Each number is 128 + 24 x the weight over the matrix's rms, rounded and kept within 0 to 255. Layers, rows and columns count from 0.

# layer 6 MLP gate, 1344x512, rms 0.188, rows 103-119, columns 448-511
[[152 128  90 188 173 112 126 104 159 172 168  93 138 133 181 137 108 167  63 145 130 131  94 116 143 100  98 114 100 109 142 106 137  95 156 151  81 108 105 129 129 138 148 114 106 143 110  97 136 105 156 144 132 103 130 118 133 129 103 126  97 140 143 110]
 [142 136 163 141 154 151 148 145 110  96  98 145 134 128 149 125 147 134  74 125 133 167 175  91 116 129 148 139  99 143 120 144 127 168 150 145 131 105 121 132 136 137 120 128  87 145 118 134 120 125 128 117  81 143  88  84 129 141 132 157 135 134 139  95]
 [118 144 105  90 132 123 137 174 155 119  96 125 137 114 160 124 100 118 112 114 138 160 151  76 192 140 137 123 135 170 156  99 136 153 205 100 133 104  93 128 100 107 163 166  95 103 130 143 157 132 107 109  80  72 101 143 159 129 128 141 132 152  79 106]
 [141  93 152  68 141 123 163  91 130  95 157 143 160 169 145  77 129 146 155 140 111 149 107 141  97  78 110 133 163 166  97 132 184 115 119 135 132 146 111  90 105 161 134 126 127 113 102 132 138 150 125  97  97 149 150 143  94 137 111 171 129  97  78  96]
 [135 130 118 112  86 126 116 137  93 120 121  94 132 138 122 129  92 166 109 118 115 123 161 121 102 135 161 144 144  93  66 123 136 106 122 139 130 118 141 143 140 134 136 131 115 142 127 107 142 138 141  92 105 100 130 138 112 153 104 110  91 128  94 136]
 [170 116 109 106 110 141 113 117 137 121 151  94 138 107 132 131 101 135 112 195 153 133 147 106 108 100 100 131  98 154 115 134 154 121 117  98 144  88 143 132 123 149 143 118 115 108 136 114 137 152 136 169 163 140 134 104  84 135 163 121 132 169 127 129]
 [111 149 114 138 112 116 121 131 130 125 137 123 107 115  87 118 131 137 118 115 137 123 140 103 131 161 129 120 142 107 133 125 144 142 114 130 137 129 104 110 116 126 136 108 130 123 144 134 126 141 120 131 147 142 142 131 124 130 123 129 111 112 109 151]
 [130 128 119 109 115 115 123 117 122 134 119 109 103  71 101 143 154 156 126 134 161 113  70 120 122 152 127  94 137 100 105 120 123 112 114 115 113 112 116 140 135 147 111 139 141 102 156 136 118 131 131 135 127 163 111 152 160 153 144 133 118 125 106 140]
 [146 136 109 155 130 100 135 117 127 170 136 165  80 157 170 165  98 138  99 106 115 115 149  84 136 163 155 164 118 119  94 157 139 118 116  99 137 146 131 139 107 114 132 132 171 150 125 127  96 150 132 105  94  99 185 137 124 145 109  82 146 104 161 120]
 [110 157 140 133 127 148 100  90 141 126 140 134 120 147 106 107 103 111 145 151 149 178 129 124 122 103 112 130 119 131 144  84  90 114 101 100 115 138 108  89 118 120 111 138  73 132 115 162 164 113 165 101 112 177 108  93  83 129 134 132 123  93  76 136]
 [165 108 101 159 116 151  91 114 136 137 170 197 122 182 132 152 133 137 106 139 140 116 153 129  90 208 138 143 108 167 140 105 146 156 165  79 131 106  91 147 128 116 155  90  94 117  83 145 132  98 142  92 122 203  56 126 163 176 126 153 113 117  91 116]
 [109 135 157 126 140 122 110 139 169  99 142 108 143 103 133 108 158 125  98 108  94  77 143 154  94 134  94 133 158  86 119 118 133 126 147 179 135 119 108 124 106 123 136 124 148 114 110  83  97 158 121 133 126 142 139 141  90 129 121 161 118 128 131 153]
 [152 124 129 125 146 141 122 133 136 146 154 129 149 149 136 155 109 111 121 124 124 110 162 131 136 109 126 108 153  93 107 119 115 128 128 119 145 131 129 136 112 100 135 124 112 131 120 131 127 144 139 129 125 123 155 141 132 152 128 117 134 129 106 150]
 [113 131 108 180  75  99 128 158 151 122 113 124 179 112  75 131 111 106 136 105 136 136 147 115 122 138 133 128  86 147 127 106 163 135 176 138  89 115 119 106 148 135 107 128 176 192 138 139 138 135 153 170 100 133 125 168 121 164 122 120 123 122 113 135]
 [133 147  84 132 154 120 144  80 141 141 145 104 123 114 160 107 105 121 109 114 156 147 150 151  95 132 128 113 144 121 161 139 134 116 117 106 125 124 114 154 140 149  93 151 117 157 105 110 155 115 142 121 178 143 132 111 128 144 139 129 124  96 178 108]
 [113  94 135 169 125 145 127 161 158 136 136 129 139 118 145 112 102 126 128 125 143 106 146  87 117 114 136 151 128 103 117 159 123 115 141 136 148 119 164 166 130 138 127 151 122 149 119 108 142 127 122 106 127 122 110 104 157 126  99 130 152 136 112 125]
 [159 162 115 104 126 145 113 148  97 139 133 105 145 175 130  90 124 132  75 130 114  87 100 130 123 104 138 137 106  42 141 120 123 120 133 138 119 142 132 103 133 167 165 167 100  92 120 104 123 115 158 124 167 156  98  97 148 105 129 115  85 134 149 147]]
# layer 6 MLP up, 1344x512, rms 0.196, rows 103-118, columns 448-511
[[133 122 132 123 128 157 150 123 161 149 118  99 137 111 148 159 126 118 121 153 109 107 105 120 152 132  96 132 130 156 119 134 160  86 167 116 126 113 125 115 102 128 125 106 112 145 106 137 154  99 189 167 114 121 115 121  90 152 113 149 120 102 149 190]
 [139 125 112 118 116 169 126 143 118 110 127 164  70 123 144 132 118 114 121 123 130 143 180 131 108 140 163  88 127 139 167 161 103 107 174 150 125 135 127 135  89 143 116 144  63 114 107 123 141 111 140 131  99 135 100 131 127 122 139 103 186 150 141 139]
 [208 137 182 156 145 132 128 162  97 107 110 142  85 136 122 109 123 164 145 142 150 152 113 115  93 111 123 141 129 141 130 124 122 146 137 111 100 107 133 152 165  58 116 181 132 108 119 120 158 119 136 148 168 124 143 127 175 115 111 138  93 140 105 115]
 [157 147 128 115 170 118 152 130 151 101 134 118 195 108  84 143 152 137 100 157 137  91  89 126  77  96 134 111 130 110 112  79 133  94 117  91 127 133 108 161 157 191 146 164 162 122 173 106  84 131 120 122  94 103 172 120 119 197 126 125 122 139 123 123]
 [144 148 103 129 122 124 115 140 132 168 123  75 171 148 107 150 106 167 135 121  96 146 171  98  93 174 140 149 143 123 117  99 112  80 147 137 133 117 115 107 135 123 107 132  89 139 157 131 156 159 111 127 114 133 146 134 109 134 125 122 106 118 122 102]
 [108 115 116 110 158 109 132 145 117 142 154 122 134  96 111 116 140 138  72 100 168 136 131  98 106 128 121 124 116 156 151 155 135 159 122  95 128 102 148 115 131 115 136 101 108 102 112 167 128 121 121 144  99 142 116 120 128 102 155 123 137 123 148 135]
 [ 99 131 114 132 143 125 102 116 110 109 151 111 147 117 110 142 141 102 118 116 113 138 134 112 123 117 105 145 122 100 107 138 143 113 117 135 114 126 120 101 120 124 132 120 125 128 144 125 127 111 145 107 123 129 115 109 127 129 134 105 133 130 127 122]
 [132 147 115 116 116 109  99 156 131  77 108 160 124 132 124 145 129  90 146 116 112 135 142 126 113 137 150 117 117 133 170 130 122 179 121 134 100 123 127 151 181 147 133 121  86 132 154 126 141 162 117 118  98 103 139 106 132 123 141 120 133 146 129 127]
 [126 126 130 161 148 125 125 148 172 154 131 142 122 137 170 135 160 141 120 173 146 155 107 130  83 105 165  98 154 129 131  89 155 171 136 144 131 103 134 143  98 153 142 114 110 127 120 140 117 132 134 122 143 118 174  95 167  79 166 132 157 155 147 107]
 [130 132 129 112 132  84 136 173  84 104 114 150 130 156 157 146 129 122 124 135 110 130 116  92 137 138 137  83 142 108  99 142 120 124  96 154 116 138 139  87 119 154 178 135 152 170 132 115 135 107  97 119 130 128 142 140 130 133 127 113 137 119 148 152]
 [130 110  84 122 143 126 135 120 155 127 131 136 106 127 109  79 110 110  70 101 146 154  35 113 123 108 168 118 162 104  92 150 153  96 114 132 164 144 113 141 147 114  98 166 132 126 153 159 129 157 116 170 157 113 157 141 153 134  91 134 145 129 143  87]
 [137 139 124 134 135 141 148 100 102 144 143 141 100 162 110 162 109 110 132 157 113 145 128 102 158 100 152 106 108 124  98 124 112 118 146 101 134 147 129  86 141 136 151 122  72 124 131 150 167  94 136 111 149 105 120 114 158 108 116 107 127 130 137 137]
 [119 127 126 149 126 128 128 144 139 130 135  87  96 129 135 136 130  86 146 126 120 115 132 116 126 115 128 133 115 150 141 147 127 159 145 147 114 104 149 125  94 132 115 118 116 142 125 113 118 143 128 135 122 108 136 135 115 103 143 116 130 120 126 127]
 [118 129 152 146 127 157 134 119 166 112 145 159 127 118  91 175 140  88 164 160 109 140 125  91  83 111 146 115 125 154  99 121  84 200 133 117 120 124 104 129 167 127 131 148 142 112 165 136 116 100 122 143 139 129 171 130 139 138 142  66 122 121  88 141]
 [ 91 100 101 124 125 129 122 109  98 163 139 117 156 127 148 120 110 120 135 146 166 153 126 149 131 102 136 122 146 139 170 142 109 105 122 111 138 131 153 156 126 150 119 160 129 129 142 116 131 140 134 121 154 133 133 145 140 150 138 132 140  99 156 134]
 [158 144 142 106 113 115 124 162 131 130 119 126 149 107 112 123 125 105 130 148 110 123 124 121 140 112 144 150 149 122 135 112 105 114 105 129 103 127 144 108 109 110 119 132 140 132 102 121 115 138 133 119 171 153 159 153 124 122 148 162 124 115 137 116]]
# layer 6 MLP down (transposed), 1344x512, rms 0.11, rows 103-118, columns 448-511
[[128 133 103 101 155  84 166 103 125 125 120 111 134 144 134 115  89 137 100 134 147 135 111 185 139 134 156  72 144 139 110 108 130 122 155 116 131 139 112  81 129 104 150 132 104 161 110 145 101 166 169  85 101 139 127 151 151 106 129 120 113 152  92 135]
 [118  72 138 170 152 130 106 143 115 112 130  97 117  96 100 122 167 137 124 153 158 173 107 113 140 162 171 138 141 103 122 132 164 174 100 168 152 125 161 155 108 130 100 148 139 152 124 148 144  94 136 120 126 156 115 118 129 139 127 161 125 134 131 117]
 [157 165  88  87 173 175 126 170 117 134 126 119  92 101 122 120 172 104 107 136 168 188 105  95 166 124 134 127 165 164 154 120 148 130 143 121  93 131 127 101 114 104 128 201 135 123 145 151 130 119 120 123 139 107 101 116 125  89 169  94 101 143 110 117]
 [156 117 120 163 102 116 151  78 120 123 153 165 157 136 110 137 183 105 178  82 130  95 127 135 160 113 135 109 140 135 125 137 195  91 131 120 172 147 138 171 116 127 122 129 106  92 108 112 120 140 121 106 141  89 137 157 116 110 113 134 129 142 155 126]
 [156  99 173 164 150 156  91 162 120 136 109 122  75  89 116 119 138 109 117 126 135 106 104 110 154 149 138 125 144 118 137 129 128 145 105 118 126 102 136 104 129 120 133 129 100 183 166 173 119 114 167 122 153 153 138  73 105 168 121 143 118 155  93  90]
 [103 121 114 114 159 135 122  98 111 142 139 174  95 150 166 126 139  97 105 120 113 132 124  64  87 101 106 146 138 142 117  83 124 170 151 146 123 153 114  92  99 114 153 113 107 113 166 139 135 121 143 154  99 105 137 141 111 133 159 119 126  87 114 140]
 [107 107 111 127 132 141 116 150 134 148 125 105 114 147 117 117 125 138 121 118 119 139 139 138 124 138 100 126 126 101 119 150 130 139 124  99 120 132 132 114 145 125 117  98 123 123 134 106 138 125 143 121 106 138 114 138 135 123 118 127 138 135 105 126]
 [116 109 128 123  77 113 120 113 106 128 124 165 120 124 110 129 139 115 118  91 135 153 123 163 148 135 154 111 141 144 144 103 122 164 128 137 101 133 139 141 139 135 121 109  95 147 115 135 121 168 122 137  98  98 121 136 119 148 147 137 127  94 137 118]
 [128 127  97 118 141 136 145 171 134 102  82 179 114 127 105 138 153 156 109 135  85 101 153 100 123 176 156 131 126 135 123 118 120 121 115 107 141 122 149 152 126 106 100 132 159 138 158 164 183 139 120  88 155 119 133 121 144 115  85  99 162 123 131 147]
 [193 109 112 119 150 154 156 128 114 106 143 135 147 145 137 169 106 164 118 105 143 144 143 127 154 122 113  84 143 137 149 109 124 113 148 120 118 128 106 163 148  96 127  97 100  88 147 140 142  89 149 130 133  95 137 161 159 113 141 122 158 121 133 159]
 [122 103 171 147 105 123  97 101 127 149  64 110 100 107 106 129 127 135 156 129 140 164 152  91 117 171 140 148 154  77 103  98 140 143 153 119  88 124 113 126 129 117 171 129 123 134  96 118 127 110 137 177  85 117  88 108 151 145  76 194 139  88 135 127]
 [107 176  89 113 152 107 133 145 129 133 129 124 108  89 105 123 135 153  88 170 158  95 143 155 120 111 117  88  97 136 139  76 130 154 141 146 154 134  83 134 117 132 138 102 112 123 117 138 123 152 145 126  92 155 133 128 115 153 139 140 106 117 114 131]
 [117 126 103 125 140 133 130 145 114 115 112 104 114 134 112 139 139 119 154 125 133 141 118 147 111 123 148 135 126 140 128 131 132 134 118 134 114 136 134  92 143 134 128 120 142 149 121 143 117 122 131 124 100 108 132 122 121 101 142 131 100 117 109 130]
 [175 137 121 154 183 143 140 152 105 128 141 118 143  83 131 135 136 106 118  96 114 154  94 118 158 138 107 150  81 119 103 148 164 150  97 162  64 125 125 119 146 129 120  94 132 147 121 145 129  85 126 124 120 129 126  92  93 100 160 154 113  78 121  95]
 [122 101 116 142 125 158  66 124 141 166 157 116 125 123 105 126 117 114 140 100 165 120 129 111 180 121 125 109 133  96  91 144 158 137 127  69 142 103 153 173 150 145 154 143 152 147 134  95  83 118 149  85 143  80 126 100 159 106 133 160 101 105 114 116]
 [151 155 141 109  92 151 120 141  98 115 150 127 112 133 126 114 123  99 122 129 140 139 118 120 136 140  92 113 138 105 111 105 170 123  95  85 125 112 170  88 100 169 114  96 155 153 128 145 107 102 137 181 135 120 140 150 109 131 121 137 104  93 148  81]]